From a checkpoint of a small transformer trained on Wikipedia: a variant of SOAP for these matrices.
Each number is 128 + 24 x the weight over its row's rms, rounded and kept within 0 to 255. Layers, rows and columns count from 0. The size above them is the row's rms in percent of the matrix's.

# layer 2 MLP down (transposed), 576x256, rms 0.197, rows 498-532, columns 0-63
size [106  95  98  93 107 105  95 104 106 104  98  93 101  90 101 102 100 101 101 111 104  93  97 102  95  98 105  94  97  98  97 107 107 107  99]
[[119 145 144 104 163 124 122 156 108 159 172 124 122 121 129 110 153 179 120 121 120 110 160 167 106 178 129 168 145 113 121  94 136 140 132 124 159 127  63 128 155  84 106 127 152 143 114  98 123  91 170 100 167 177 104 116  80 115 133 165 118 168  88 119]
 [159  96 134 138 124 137 135 125 165 151 100 161 100 123 131  99 130 102 128 139 133 181 120 111  84 112 143 120 144 139 142 119 165 146 138  91 101 107 119 134 117  79 126  89 171  98 123  99  90 163 156  94 106 171 193 147  90 113 139 136 118 144 146  93]
 [128 138 140 164 144 141  96 158 139 126 111 115 151 148 126 136 138 136 133 119 173 113 110 153 136 116 160 143 161 129 117 143 129 122  88 122 101 138 124 134  94 150 134 100 159 127 116 189 181 121 182 150  87 151 172 122 129 123 138 119 130 105 133 114]
 [168  95 104 150  93 102 136 141 180 118 103  97 120 146 113 136 118 126 161 107  97 140  72 167 141 135 125 113 118 146 120 149 152  74 139 132 144 137 109 123 107 145 130 152 123  89 110 128 123 106 119 130 141 131 105  95  92 127 153 131 159 122 146 132]
 [177 140 121  95 150 106 141  98 108 177 139  98 124 134 135 140 154 128 136 105  79 116  90 117 135 142  95  87 146 125 156 150 162 146 142 142  87 135 114  92 120  99 137 100 124 101  90 148  99 100 142 189 111 176 141 156 119 128 162 130 117 130 118 145]
 [154 130 138 141 147 134 120 142 143  98 133 132 124 125 128  96 105 138 154 117  97 143 170 178 101 145 118 151 108 115 123  86 129 133 109 149  78 112 146  99 156  88 131 175 131 118 198 113 156 117 132 144  94 153 159 124 150 122 109 156 135 142 120 158]
 [138 130 131 145 116  84 113 198  98 168 147 104 168 125 137 152 171 194 120  91 132 156  88 142 141 156  76 155  82 107 168 133 144 121 133  94 124 147 140  83 103 104 122 133 134 135 169 114 114 119 132 118 127 181 150 140 137 127  67 108 121 145 122 105]
 [126  88 125 164 125 163 121 181 149 164 118 139 111 136 144 137 194 139  89 133 160 116 132 100 158 156 149 152 152 123 125 123 143 141 111 147 127 119 157 118 142 153 131 126 138 118 114 141 138 164 154 121 129 161 142 131 131 131 133 101 123 137 113 140]
 [127 140 137 138 127 138 119 105 108 125 113 113 108 112 125 129 117 180  72 136 122 159 158 138 162  70 144 127 144 133 117 143 122 100 122 105 142 141  93 136 101 136 169  71 128 172 129 140 155 111 141 124  80 157 121 141 151 134  83 120 110 158 133 121]
 [177 154 119 167 127  93 107 128 127 139  90 169 114 168 114 132 161 108 132  98 152 138 152 147 124 150 106 130 119 108 106 140  82 175 137  99 116 108 130 142 165 143 134 163 122 125 133 131 123 121 147 126 144 144 127 104 143 132 152 134 125 142  88 108]
 [120 171  92 151 128 140 119 159 131 138 102 155 134 128 117 153 169 146 128 104 132 177 122 165  98 116 185 121 108 142  82 154  92 177 159 162  97 118 157 146 102 121 121 132 145 150 152 132 152 141 136 150 106 138 156 121 107 121 154 128 139 128 139 134]
 [119 117 128 113 130 138 114 108 121 132 121 126 148 157 159 107 154 122 153 145 136 146  92 116 108 121  87 153 163 124 163 108 122 128 129 168 131 115 132 101 115 137  76  87 116 169 136 125 102 154 129 159 116 114 148 103 138 120 115  95  99 102  83 133]
 [143 123 153 103 169 139 100 118 109 150 118 139 130 156 133 124 113 153 107 164 117 122  84 108 132 107 148 118 128 113 156 119 151 116 188 150  94 135 134 125  71 146 143  98 116 174 135  86 130 134  85 125 152 140 139 117 154 171 158 117 104 144 133  97]
 [ 93 126 132 150 145 138 169 124  98 146 177 111 133 167 137 167 138 104 122 131 100 126 105 128 101 114 145 111 111 144 120 169 139 136 107  63 114 122 160 136 125 147 113  85 124  97 124  76 136 119 140  81 130 174 121 144 103  89 128 120 138 111 150 129]
 [192 130 116 128 114 150 145 146 123 153 112 144 147 135 132 162 130 105 118  94 120 102 121 176 127 128 184 156 154  97 173 167 145 138 120 132 158 145  75 171 129 177 130 162 127 101 121 167 111 179  99 146 102 130 124 139 115 111 125  85 120  76 124 107]
 [ 83 135 102 151 121 156  78 123 100 130  89 139 111 112 130 137 137  79 116 114 120 127 137 106 141 131 130  97 104  87  93 109 125 116 114 127 151  93 102 128 113 133  93 105 125 174 140 163  92 122 162 127 109 141 140 126 133 131 121 128 160 117 131 150]
 [147 175 106 143 106 123 115 177 126 131 145 102 142 126 118 131 118 125 113 139 136 118 121  90 137 116 157 106 137 163 159 140  89 170 156 127 122 151 110 114 153 177 131 125 145 132  85 166 104 132 177 130  93  97 109 118 172 134 129 154 135 125 142 129]
 [103 104 124  65  83 112 104 141 109 133 108 167 101 173 115 130 157 122 149 140 103 151 181 117 137 122 102 135  95 110 110 152 114 107 105  85 121 118 129 154 149 141 125 122 124 157 114 117  81 111 151 113 110 126 156  92 100 161 109 129 130 112 157 110]
 [178 144 103 125  84 123 112 145 140 125 118  76 124 156 150 148 131 117 140 133 154  86  81 121 117 111 119 191 139 121 130 119 122 148 163 131 143 151 149 118 105 133 116 169 128 121 170 170 123 120 165 141  97 112 140 153  97 138 153  96 100 154 138 110]
 [118 164  87 107  92 121 115 106 143 133 161 155  81 103 134  40 152 117 127 132  83 103 161 145 138 129 109 131 149 143 109 129 142  90 126 132 141 115 149  90 117 112 101 158 134 105  73 106 127  92 122 104 119 164 107 157 127 101 114 113 169 116 103 102]
 [ 42  94 183 106 157 130  95 135 121 168 134 147 165 169 125 135 170 141 181 100 182 126 134 121 138 153 132 151 183 155 118  96 119 116 116  90  60  77 172 139 106 171 133 149 107 153 112 125  91 123 109  96 129 131 135 162  66 149 106 121 109 153 128 116]
 [130  61  82 121 138 118 146 121 125 120 139 108 164 156 153 144 105 143 129  97 128 120 162 165 101 114 135  83 121 132  98 119 161 140 137 115 133 135 149  89 116 110  50  91 115 145 152 108 125 127 166 172 115 151 119 143 109 132 138 125 109 191 108 163]
 [152 133 112  96 160 140  77 124 162 127 119 135 130  84 134 139 141 107 189 117 117 139 107 141 146 143 109 108 103 119  89 151  95 138 107 143 138  93 132 135 120 120 158  86 129  98  87 127 153 105 143 142 152 156 140 155 139 151 144 101 109 140 125 140]
 [175  99 132 108 159 122 107  90 124 114 132 130 141 180 123  65 103 128 140 121  98 132 123 169 153 138 135 169 105 137 149 115 112 121 146 146 128 143 118 156 107 124 122 134 146 146 102 141 200  79 140 125 103  80 147 133  87  91 147 122 154 164 159 173]
 [157  96 121 161  98  99 107 118 161 125 181 134 121 144 129 147 107 128 128 157 110  93 127 136 128 134  80 115 135 127 131 149 142  90 120 120 129 122 158 138 158 101 163 142 120 154 147 108 108 127 141  82  86 164 119 137 113 120 111 148 132 173  81 128]
 [132 149 150 116 111 133 120 104 103  92 173 139 106 135 107 145  83 136 115 136 132 108 122 130 151 156 146 122  93 111 173 137 132  92 110  99 145 143 179 149 149 103  90 199 150 136 161 117 100 137 162 136 129 103 134  91 100 112 129 124 128 111 122 149]
 [129 119 148 139 163  93 141 126 148 117  95 126 106 127 121  91 112 157 123 139  96 150 115 152 109 154 114 124 130 110 141 101 172 108 129 120  94 146 149 112  91  88 124 130  90 137 138 156 135 129 171 132 156 117 117 119 116  94  97 116 136 156 121 146]
 [144 138 154 150 110 171 131 140 158 115 159 120 192 130 165 133 150 143 133 106 117 133 129 165 123 115 122 107 143 114 158 163 120 131 188  94  98  94 117 111 140 158 125 114 135 165 146 174 103 109 112 111  70 128 104 113 141 108 144 114 115 122 109 145]
 [147 160  78 123  84 137 125 133  90 160 126 105 110 128 100 134 124 104 124 157 175 133 155 125 117 181 104 169 104 157  91 128 132 121 139 110 107 139 169 149 126 147 156 121 122 129  89 135 186 149 149 119 141 104 151 120 119  66 156 141 134  97 145 137]
 [117 100 145 139 130 137 135 141 110 134 134 142 140 111 152 130 117 136  89 157 123 108 157 118 161 124 113  74 106 116  97 140  81 126 141 134 107 169 131 159 130 118 147 184 171 130 153 135 161  95 162 131 129 107 111  94 156 114 103 129 110 101 173 124]
 [159  82 174 143 159 145 107 130 148 105 125  68 134 160  75 129 117 129 155 144 124 112  78 129 102  92 109 118 165 140 105 169 111  90 154 141 132 109 111 118 126 121 107 119 110 146 123  46 177 163 149 111 146 117 116 123 114  99 121 141 146 114 113 138]
 [146 118 102 113 163 152 109  99 115 149 131 121 160 174 131  94 103 138 134 106 140 144 127 126 170 156 152 110 110 132 137 143 137 146 120 175 121 160 112 138 100 128 103  91 162 117 138 143 171 107 130 111 124 126 162 132 102 130 121 144 173 137 103 160]
 [147  99 132 113 132 107 127 144 148 123 147 117 141 124 113 129 113 121 161 121 127 187 122 127 139 139 176 136 109  89 151 167 185  65 136  97 123 122  75 112 145 130 135 116 106 107 159  99 106 175  93 129 143 104 135 120  95 160 187 109 153 119 155 145]
 [124 119 112 120 165 141 100 130 123 153 148 143 129  93 192 153 132 125 110 106 138 140 166 127 167  99 163  82  98 136 109 126 129  97  93 143 149 146 161 125 164 116  87 160 106 104 124 145 133  80 141 120 151 153 152  97 155 116 110 155  72 167 127 149]
 [148 170 164 136  93 140 145 170 125 110 107 143 135 150 157 103 118 103 101 143  94 129 131 134  89 108 175 100 157 124 173 130 131 140 135  96  95 137 153 107 100 117  93 123 161 151 117 113  67 124 123 104 140  90 108 169 115 117 167 137 151 152 125 169]]
# layer 2 MLP gate, 576x256, rms 0.212, rows 499-533, columns 0-63
size [110 106  95 108 105  93 102 103  95 105  94 100  98  97 100  93 103 102 107 105  89  97  97 103  99 108 105  95  94 104 102 111  99  97  99]
[[131 116 125 129  94 154 154 140 154 110 112 120 144 147 133 128 155 126 132  91 132 153 112 160 124 124 118 134 131 138  93 146 118 174 139 106  99 110 135 141 146 141 122 122 158 112 123 101 110 111 123 152 154  93 171 136 143 129 143 108 127 152 108 121]
 [139 115 125 135 106 102 126 156 147  92 104 107 137 106 102 140 159 157 140 148 122 135 106 110 127 122 105  90 152 117  80 125  97 147 147 104 101 143 131 160  93 141  73 127 136 111 153 123 123 107 130 191 103  85 121 114  92 121  96 111 118 118 117 110]
 [215  83 114 164  58 105 135 158 122 109 129 122 123  77 128 100 185 159 159 129 103 105 128 144 155 102 137 126 134 133 121 136 138  81  97 135 173  76 120  58 145 154 139  92 158 133 106 106 139 125 158 110 118 158 106 101 139 147 182 134 140 140 111 105]
 [121 138 136 132 110 133 102 153 134 109 168 169  91 131 105 130 143  78 146 125 117  97 148 130  77 151 123 145 108 128 141 167 168 122  94 138 124 136 155 118 101 149 180 106 116 112 153 140 137 155 109 122 120 146 105 146  98 155 109 120 113 130 136 100]
 [132 150 132 139 134 119 125 116 115  99 124  97 128 146  97 170 100 147 113 165 135 131 120 123 120 166 104 122 110 134 148 118  95 134 125 123  94 102 179 115 100  78  97 106 108 149 118 143 186  79 118 102 155 140  68 123 122 125  92 113 120 100  85 167]
 [152 120 133 102 114  96 110  75 139 152 125  95 148 103 194  82 132 119 117 119 115 128 120 155 119 140 109 110 113 168 123 148 105 137 138 133 193 152 119 167 139 151 111 126  89  99 196 150 117 135 126 127 134 141 123 133 115 149 111 118  98 158 113 136]
 [ 90 142 100  73 145 155 102 132  84 124 149 121 154 141 119 104 169 141  89 122 149  87  97 107  88 124 123 145 146 151 105 122 119 124 148 136 108  92 145 115 114 129 139 133 139 155 138 103 129 137 105  89 122  99 137 108 125 148 128 130 117 137 100  99]
 [174 117 111 120 133 118 106 112 148 148  80 116 130 123 134 113 116 105 109 114 130 107 156 139 130 132 130 119 104 130 130 122 109 114  71 173 126 141 154 137 132 139 132 137 114 101 130  78 117 119 100 146 158 150 120 159 137 147 166  86 109 129 175 120]
 [126 107 124 142 124 145 134 156 105 163 119 168 135 138 107 124 154 131 126 171 131 115 130 125 160 171 159 107 137 101  80 129 110 140 157 119 104 113 124 123 123 124  92 140 154 134 149  99  91 124 155 113 125 130  86 113 150 125 154  98 175 177 135 127]
 [132 145 144 182 145 164 136 148 113  90 120 141 122 105 133 111 119  96 135 143 113 110 147 131 126 119 126 107 116 109 139 130 105 141 139 133 165 130 157 141 151 114 134 116  96 120 173 148 125 135 104 159 160 144 148  91 133 164  78 140 176 135 112 155]
 [ 85 129 117 128 126 153 165 147 161 152 133 173 108 171 143 111 129 119 144 130  75 111 106 117 135 101 113 139 111 148 113 136 137 101 132  95 124 121  99 161 141 153 138 124 135 115 121 129 112  71 138 141 146 120 112 162 138 116 136 107 175  82 100 129]
 [125 118  79 150 118 159 154 116 139 126 150 101 132 170 115  98 147 108 159 148 174 141  98 135 138 113 111 120 100 114  75 117 114 104 129 151 105 103 139 105 150 108 164 139 141 115 147 140 154 131 105 138 125 149 142 121 150 139 151 147 113 133 145 190]
 [ 99 135 163 115 131 128 192 128 178 139 105 119 129 140 117 138 128 101 169  91 168  87  99 102 159 125 129 116 120  99 164 132 127 122 104 183  97 137 174 131 165 100 144 125 146 152 158 109 134 133 166 166 142 126 122 126 109 121 172 153 142 132 110 111]
 [113 105 151 129 157 107 124 118 107 135 101 118 156 161 151 144 121 111  97 150 117 134 120 121  80 124 120 108 167 138 129 152 170 163 133 116 125 149 161 150 126 113 132 156 137 129  82 162 117 145 133  89 128 107  93 116 122 106 164 106 127 138 143 152]
 [ 93 107 100 145 114 108 115 112 110 125 133  83 156 176  96 162 111  91 135 143 140 161 140 118 158 140 135 136 118 145 134 148  96 110 104 119 127 117  95  96 147 152 103 120 100 158 129 114 129 119 122 106 128 135 133 121 148 126 115 119 140 140 109 126]
 [134 124 155 135 125 129 120  75 100 134 123  95 150 140 129 116 134 147 151 108 190 134 147 117 129  97  98 134 125  92 146 145 140 135 123  92 151 141 133 151 125  95 119 113 144 123 119 153 129 104  89 126 127 160 114 135 137 197 122 163 106 150 101 151]
 [170 121 110 151  97 159  94 126 167 119 149 112 116 127 116 152 127 136  76 120 130 128 149 118 143 114 177 113  82 111 108 120 114 131 170 159 152 110 100 101 110 112 104  95 111 106  97 106 119 168 100 108 112  93 128  82 163 150 129 116 146 129 161 137]
 [136 140  84 103 108 140 129 122 105  61 130 154 121 127 154 111 147  98 153  93 152  92  89 142 110  98 147 122 119  89 124 142 135 114 134 170 110 113 132 128  95 121 128 153 160 134 134 145 155 147  90 138 115 154  96 158 101  56 164 115 127 148 146 112]
 [127 147 160 101 141 109 147 152 157 127 163 159 148 129 109 147 106 121 144  99 141 167  85 136 183 163 106 115 113 129 102 164  73 161 145 176 131 197 131 108  99 125 154 142 171  95 159 172 122 123 141  94 157 130 128 145 120  95  72 115 140 145 122 138]
 [176  98 151 144 133 112 169 151 143 113 131 184 113  86 117  99 133 154 145 121  78 145 146 134 158 106 172 137 122 116  97 119 143 149 149 137 171 171 122 126  86  94 152 147 142  69 136 136 146 164 117 109 118 106 129 141 177 131 134 147 149 121  84  96]
 [165 101 139 136 103  80 120 165 139 152 139 125 140 109 136 128 123 127 101 144 119 114 128 161 111 143 182 141 126 167 124 140  79 106 163 137 140 138 126 123 127 134  62 139 104 122 149 129 133 113 117 126 133 117 130 114 118 122 143 143  98 113 137 149]
 [127 130 119 127 189 153 113 138 152  70 127 139 172 121 118 154 147 110 113 187 116 162 161 127 159 137 109 134 153 140 156 150 125  97 118 135 121 105 141 138 148 135 100 163 121 140 110 121  91 163 145 121 141 139 170 107 139 145 164 109 115 142 108 108]
 [ 98 146 112 167 141 154 128 136  99 118 104  87 183 120 107 179 150 149 136  96 105 157  81 107 160 128 139 148 140 172 116 122 147 140 102 141 124 132 129 103 112 128  88 111  97 161  76 149 122 114 104  99 143 111  91 129 134 144 106 117  97 126  93 167]
 [ 84 124 133 135 154 159 134 127 121 122 129 154 123 181 122 157 143 168 127 115 108 113 113 152 133 126 153  95 153 152 136 131 151 157 173 156 128 114 103 106 168 177 148 135 140 148 148 173 106  91 114 115 120  53 116 118 142 134 141 107 114  90 131 129]
 [160 138 102 103 137 151 117 161 170 101 132 131 153 156 129 148  98 130 148 183 171 140 167 114 114  99 105 112 134  86 138 113 120 142 143 137 167 103 133 115 152 126  92 134  96  91  87 135 170 168  85 111 178 153  92 123 149 168 111 125 143 119 157 108]
 [114 117 105  73  93 128 129 105 126 164 160 148 146 119 154 188  83 111 123 132 152 128 139 178 121  89 114 128 123 116 160 124 131 132 115  86 147 101  75 100 136 154 147 145 138 147 109 133  83 123  75 129 147 133 166  90 165 129 131 111 130 120 146 110]
 [113 120 133 145 121 168 124  66 103 156 153 125 114 154 161 144 155 129 117 136 102 149 123 116 139  92 149 111 150 157 123 103 110 103 138 122  96 122 100 122 118 115 142 157 137 163 148 161  96 147 161 135 148  90 146 112 167 114 116 120 110 123  88 100]
 [155 112 165 126 163 130  87  86 130 111 134 115 163 154 148 154  89 172 117 114  76 178 132  99 144  90 151 104 136 142 129 157 140 146 152 135 127 115  95 118 122 139 123 112 163 125 111  87  79 117 117 126 113 130 112 112 137 133 112  66 119 124 112 126]
 [135 142 144 149 132 177 125 148 106  84 175 109  97 154 128 111 129 111 132 113 144 141 112  84 120  95 117 150 123 148 117 139 119 117 134 136 114 106 112 119 107 174 119 102 134 129 105 171  98 168 108 152 137 138 144 120 129 127 141 157 151 183 121 186]
 [154 119 155 125 167 157 138  94 198 160 146 138 130 149 151 142 126 103 128 121 155 114  99 142 157  80 109 164 141 172 122 133  90  85 151 135 136 135 111 132 134  88 142 130 124 134 115 122 191 181 126 156 147 115 111 129 121 134 138 126 117  87 157  95]
 [ 95 100 121  80 146 141 149 105 144 130 111  69 105 118  69 130  99 139 124 120 101 114  64 122 100  95 105  62 175 129 155 124  79 143 144 124  70  77  99 120 148 125 158 116 143 107 116 116 150 130 131 142 120 108  92  94 133 136  92  86 118 124 103 126]
 [118 125 150 165 100 153  98 129 156 133 166 119 175 106 136  78 132 120  76 103 131 138 119 134 152 143 126 121 148 162 133  99 144 153 100 100 162 146 111 164 122 137 108 146 132 140 151 117  85 150 156 103 112 112 108 148 142 162 119 126 131 153 126 182]
 [140 113 139  99 117 128 120 187 159 113 182 108 150 143 163 123 158 115 123 149 144  64  97 119 145 109 106  91  74 145 133 118  96 106 117 196 176 126 130 127 170 148 126 149 129 143 110 122 136 153  98 138 136 132 182 149  99 162 135 151 136 153 137 112]
 [108 125 126 147 164 132 168 171 159 105 129 145 175 135 116 174 148 124 129 125 109 126  86 142  79 116 116 121 133 135 136 163  75  91  74 101 143 131 123 138 108 133 153 139 165 131 133  88 144 129 120 151 120 144  63 114 130 129 119 115 148 113 136  98]
 [170 131 144 138 125 141 113  94  95  84 106 105 152 127 102 132 120 158 128 106 117 105  95 119 169 131 128 121  98 135 135 156 130 126 166 105 140 100 151 135 129 150 141 131 124 139  96 111 112 105  95 136 150 151 137 125 113 142 116 122  76 207 138 164]]
# layer 2 MLP up, 576x256, rms 0.216, rows 499-533, columns 0-63
size [110 114  93 102 110  93 102 105  96 103 100  98  89  94 100  94  96  99 112 101  95 104  91 105  99 102 105  97  95 100 105 118 101  94  99]
[[113  97 138 124 108 123 147 109 136 120 123 104 118 125 124 142 108 159 129 182 134 112 129 115  90 131  84 143 135 133 148 139 114 139  90 119 109 142 113 115 129 124 112 124 121 131 142  86 119 103 166  92 128  64 172 157 113 100 127 111 139 126 108 161]
 [138 105 133 149 132  86 149 149 121 118 125 120 142 133 115 128 158 128 119  61 112 118  97 139 135 133 136  62  96  91 105  99 110 150  89 178  97 131 123 142 103 143 117 106 131 120 143  94 113 105  60 144 113 150 116 173 119 100 109 106 131  80 123 166]
 [148 113 108 133 121 134 134 123 158 143  97 126 131 127 102 141 145 141 109  86  91 116 109 109 136 147 167  90 116 123  65 124 115  82  79 141 146 127 111 143 142 185 140 125 177 134 145 131 122 111 183  81 144 115 103 101 101 124 126 142 137 130  96 111]
 [131 153 139 168 113  88 125 122 152 175 137 138 145 133 118 142 146 174 133 122 101 141 114 135 148 134 107  97 154  89 159 122 118 109 140 113 135 131 105 133 125 115  76 154  77 135 115 135 113  95 132 135 111 132 145 156 142  91 123 128 122  81 119 115]
 [126 151 138 151  88 122 130 122 119 118  96 134 184 131 132 138 171 111 138 119 129 145 138 128 143  79 128 137 127 157 143 121 111 142 121 160 161 129 165 145 117 122 103 123 134 138 127 121  82 141 159 113 137 118 144 114 106 113 140 155 104 152 107  98]
 [142  87 133 111 138  97 155 116 184 110  79 119 132 104 146  93 117 123 106 159  83 112 163 154 129 134 129 126 114 156 124 148 123 114 111 168  91 126 130 142 127 145 101 171 116 137 154 130 111 147 127 132 117 166 176 162 114  95 129 113 134 124 110 141]
 [109 127 115 123 110 110 131 119 130 134 127 122  69  74 106 154 148 127 156 132 122 126 101 114 180 108  82 112 125 165 114 142 103 157  93 107 152 144 178 100 134 114 128 126 151 103 113  64 172 118 123 172 146 114 108 165 128  98  84 127 104  93 134 136]
 [135 106 126 148 122 117 139 105 124 112 150  98 137 179 121 132 212 128 102 142 111 135 119 101 110 146 139 148 140 103  70 127 131 119 109 131 173 101 151 135  95 152 134 127 126 131 125 146 126 119 108  96 106 128 111 109 150  97 117 142 105 138 173 147]
 [169 150 123 139 129 134 145 117 125 153 170 147  79 173 136  97 110 136 127 119 148 140 176  78  99 143 142 115 117 103  88 118 148 121 162 156 137 105 146 116 145 113 112 148 147 126 110  93 173 159 129 101 104  96 124 122 103 134 156 124 106 156 161 104]
 [135 148 137 121 106 113 111 147 112 146 183  81 123 139 146 107 137 123 114 149 138 121 127 109 103 124 113 120 127 108 137 130 142 121 143 159 114 108 125 155 119 158 117 174 108 125 125 116 120 145 129 184 102 127 117 150 115 138 113 151  99 120 134 148]
 [126 153 140  80 126 151 160 131 130 147 135 107 107 116 160 108 106 127 181 137 111 146 113 120 145 100 146 119 165 133 141 145 151 120  73 137 132  95 159 179 120 112  54 127 105 161  95 126 147 145 113  96 155 139 131 139 163 138 166 150 118 143  87 135]
 [146 170 158 100 117  97 118 139 139 146  96 141  79 146 146 180  87 135 128 109 108  96 143 128 106 135 150 133 166 130 163 117 154 108 145  79 138 172 121 118 105 124  98  93 132 179 109 142 153 131 150  94 119 104 142 135 130 109 107 117  86 139 123  76]
 [ 81 164 121 144  94 145 145 132  99 111 114  78 121 157 110 146 117 137 136 182 128 111 139 116 126 139 150  65 155  94 138 124 170 114 146 126 140 127 155 143 135 106  64 104 137 120 131 101 164 132 127 134 139 155  97 115 160  89 182 129 129 127  94  94]
 [118 117 154 142 137 135 127 133 108 135 141  93 154 100 167 151 101 109 110 153 100 104 146 119  98 139 136 131 179 115 138 125 152 159 134 145  94 159 110 125 141 146 125 134 115 136 111 138 115 126 128 127 131  85  86 172  85 118 170 110 131 133 155 157]
 [107 109 107 137 138  88 117  91 126 100 110 134 139 180 102 140 121  88 149 131 103 164 156 136 134 177 133  97 122 112  97 172  82 120 146  91 138  89 120 122 121 148  86 126 117 148 110 131 117 128 109 111 116 140 133 143 166 144 130  87 139 144 124 141]
 [108 145 121 153 127 127 118 146 154 126 119 167 118 138 136 121 114 130 104 131  94 163 104 107 124 134 140 113  79 152 137 104 119 152 142 157 102 146 117 102 156 189 116 101 122 134 142 130 116 138 174 134 142 100 129 154  76 112 118 119 137  99 163 115]
 [117 123 136 101 154 110 135 156 134  84 154 150 125 173 104 115 148 110 120 104  94 152 114 137 123 154 151  93 122 132  64 157 119 145 113  92 148 131 156  97 123 116 124 125  76 136 125 105  83 124 154 122 131 121 137 148 160 124 131 128 114 105 129 184]
 [149 102 108  83 143 149 114  94  71  71 135 126 111 108 120 105 155 136 134 108 143  89 103 107 109 119 154 104 120 100 124 150 124 117 108 156 122 105 114  99 134 130 127 138 147 173 123 166 139 175 127 135 134 166 111 140 120 101 151 127 164 137 140  93]
 [140 136 134 130 162 141 114 138 123 109  77 146 157 111 110 136 159 172 109 134 125 156 192 131 118 114  94  98 142 155 124  99 110 130 123 146 131 168 105 103 119 103 112 107 124 145 144 135 106 143 124 143 111 138  92 142 135 137 100 155 153 137 150 124]
 [ 79 111 103 132 125 149 112 113 122 106 116  89 140 158 181 107 136 110 129 148 158 149 102 126 134 154 122 121 145 108 149 114 119 104 164  99 129 106 132 138 186 169 142 123 110 128 132 154 126 107 147 135 134 161 158 104 119 120  97 101 136 116 153 151]
 [161  94 119 143  84  98  85 121 138 141 136 143 123  98 141 123 134 129  81 177 104  71 146 166 142 160 145 132 142 137 114  98 134 129 149 154 147 140 132 115 148 119  81 112 111 127 145 116  77 121 118 136 114 130  90 123  97 126 184 112 143 130 156 140]
 [131 121 117 113 159 114 144 130 170  84 119 127 126 128 108 195 151 148 138 140 116 163 187  90 165 144 150 157 146  99 178 154 113 124 141 148 119  95 149 146 139 137  75 151  88 146 139 153  81 139  96 140 140 142 133 108 130  93 155 120 110 141 150 116]
 [121  98 130 151 153  98 131 125 155 146 154 125 113 147  93 111 112 172 132  98 133 111 149 140 134 113 107 164 128 106 138 135 112 145 127 111 144  92 154  74  96 171 123 135 102 149 100 122  75 134 153 155 109  81 118 143 133 111 164 117 135 129 105 130]
 [122 157 128 146  67 132 101 134 122 144 145 125  88 125 146 148 134 106 140 122 120 104 151 165 101 101  86 120 141 148 101 128 141  99 164 157 105 126 153 124 130  69 142 134 147 122 130 151  81 106 126  91 126 169 150 161 155 127 150 149 135 175  82 118]
 [138 141 128 114 146 134 132 110  96 111 128 145  62  96 118 144 125 106 147 104  99 120 152 165 156 143 145 137 125 168 119 127 147  94 103  97 135 153 107 129  99 118 163 157 185 132 178 140 146 117 181  90 148 133 173  91  96  84 114 157 106 130 116 162]
 [131 139 133 167 137 139 137 156 136 134 139 115 163 155  76 100 154 149 106 138 123 146 150  84 119 142  89 140 122 141 120 150 149 119 140 129 104 144 118 116 113 165 130  91 124 132 159 115 155 111 117 109 120 109 134 137 128  92 140 102 138 107  66 166]
 [ 97 119 136 127 144 111 135  89 161 141 158  86 137 108  91 152  90 138 162 165  98 153 156 110  99  80 170 139 141 143 157 120 126 133 178 132 136 132 170 155 152 120 146 141 124 167 138 150  65 107 130  94 131 120 164 136 151 133 181 168 109 120 113 109]
 [120 152 116 133  58 148 159 156 147 175 144 161 115  72 113 133 163 144 137 126 145  74 111 114 133 169  78 127 154 163 125 114 151 112 114 115 126  89 145 177 146 115 121 152  91 110 145 123 140 142 129 136 107 136 125 164 125 128 116 157 169 135 138 141]
 [126 120 128 104 162 129 134 181 101 147 110 122 141 103  51  73 130 131 105 137 130  96 110 146 143 123 149  90 130 139 143 116 125 135 113  96 145 109 103 153 157 122 129 152  97 103  95 110 155 112 115 140 127 118 134 133 186 152  93 136  93 140 136 117]
 [125 118 176 127 182 165 100 100 177 138 144 123 123 181 132 129 123 100 172 125 124  78 109 117 142 123 171 158 156 150  86 109 112 159 125 137 139 118 121 153 154 128 118 145 109 156 123 160 170 162 107 159 138 149 131  94 132 122 105 152 163 142 135 116]
 [155  91 121 143 184 151 143 153 112 121 176  96 122 149 120 146 103 100 127 128 153 163 160 117 127 143 137 128 125 144 127 100 145 144 164  90 203 152 129 114 128 132 133 169 140 116 126 101 144 122 132 120 152 110 186 148 129 101 144 151 159 115 112 111]
 [123 101 113 140 114 134 114 155 141 137 121 136 114 165 126 112  73 125 111 140 110 119 147  92 145 121 138 129 119  87 147 141 126 149 162 138 142 125 130 141 104 127 148 131 128 119 156  88 117 131 110  95 166 111 155 123  99 112 103 118  82 125 128 152]
 [115 128 124 115 146 201 110 147 132 134 154 140 145 142 177 105 133 110 111 169 101 100 125 106 145 131 153 123 142 143 127 162 125 105 110 167 142 110 118 148 138 136 103 115 151 104 138 125 109 125 162 125 145 121 133 152 175  95 168 125  72 114 132 123]
 [ 93 120 141 109 121 148 143  83 111 153 139 139  99 105  91 112 137 122 102 113 126 116 103 144 164 156 115 126 119  98 107 111 174 134 138 123 140 106 105 127 147 130  84 178 133 133 101 123 161 148 147 135 147 118  99 112 111 113 154 137 114 139 165 132]
 [149 116 109 115 150 127 126 148 118 129 118 140 155 127 145 144 145 143 113 148 133 120 165 122  83 160 145 168 163 112 135 137 152 129  78 124  98 142 109 144 149 105 118 109 116 107 149 142 149 142 124 139 127  84 110 146 159 125 137 148 167  54 113 129]]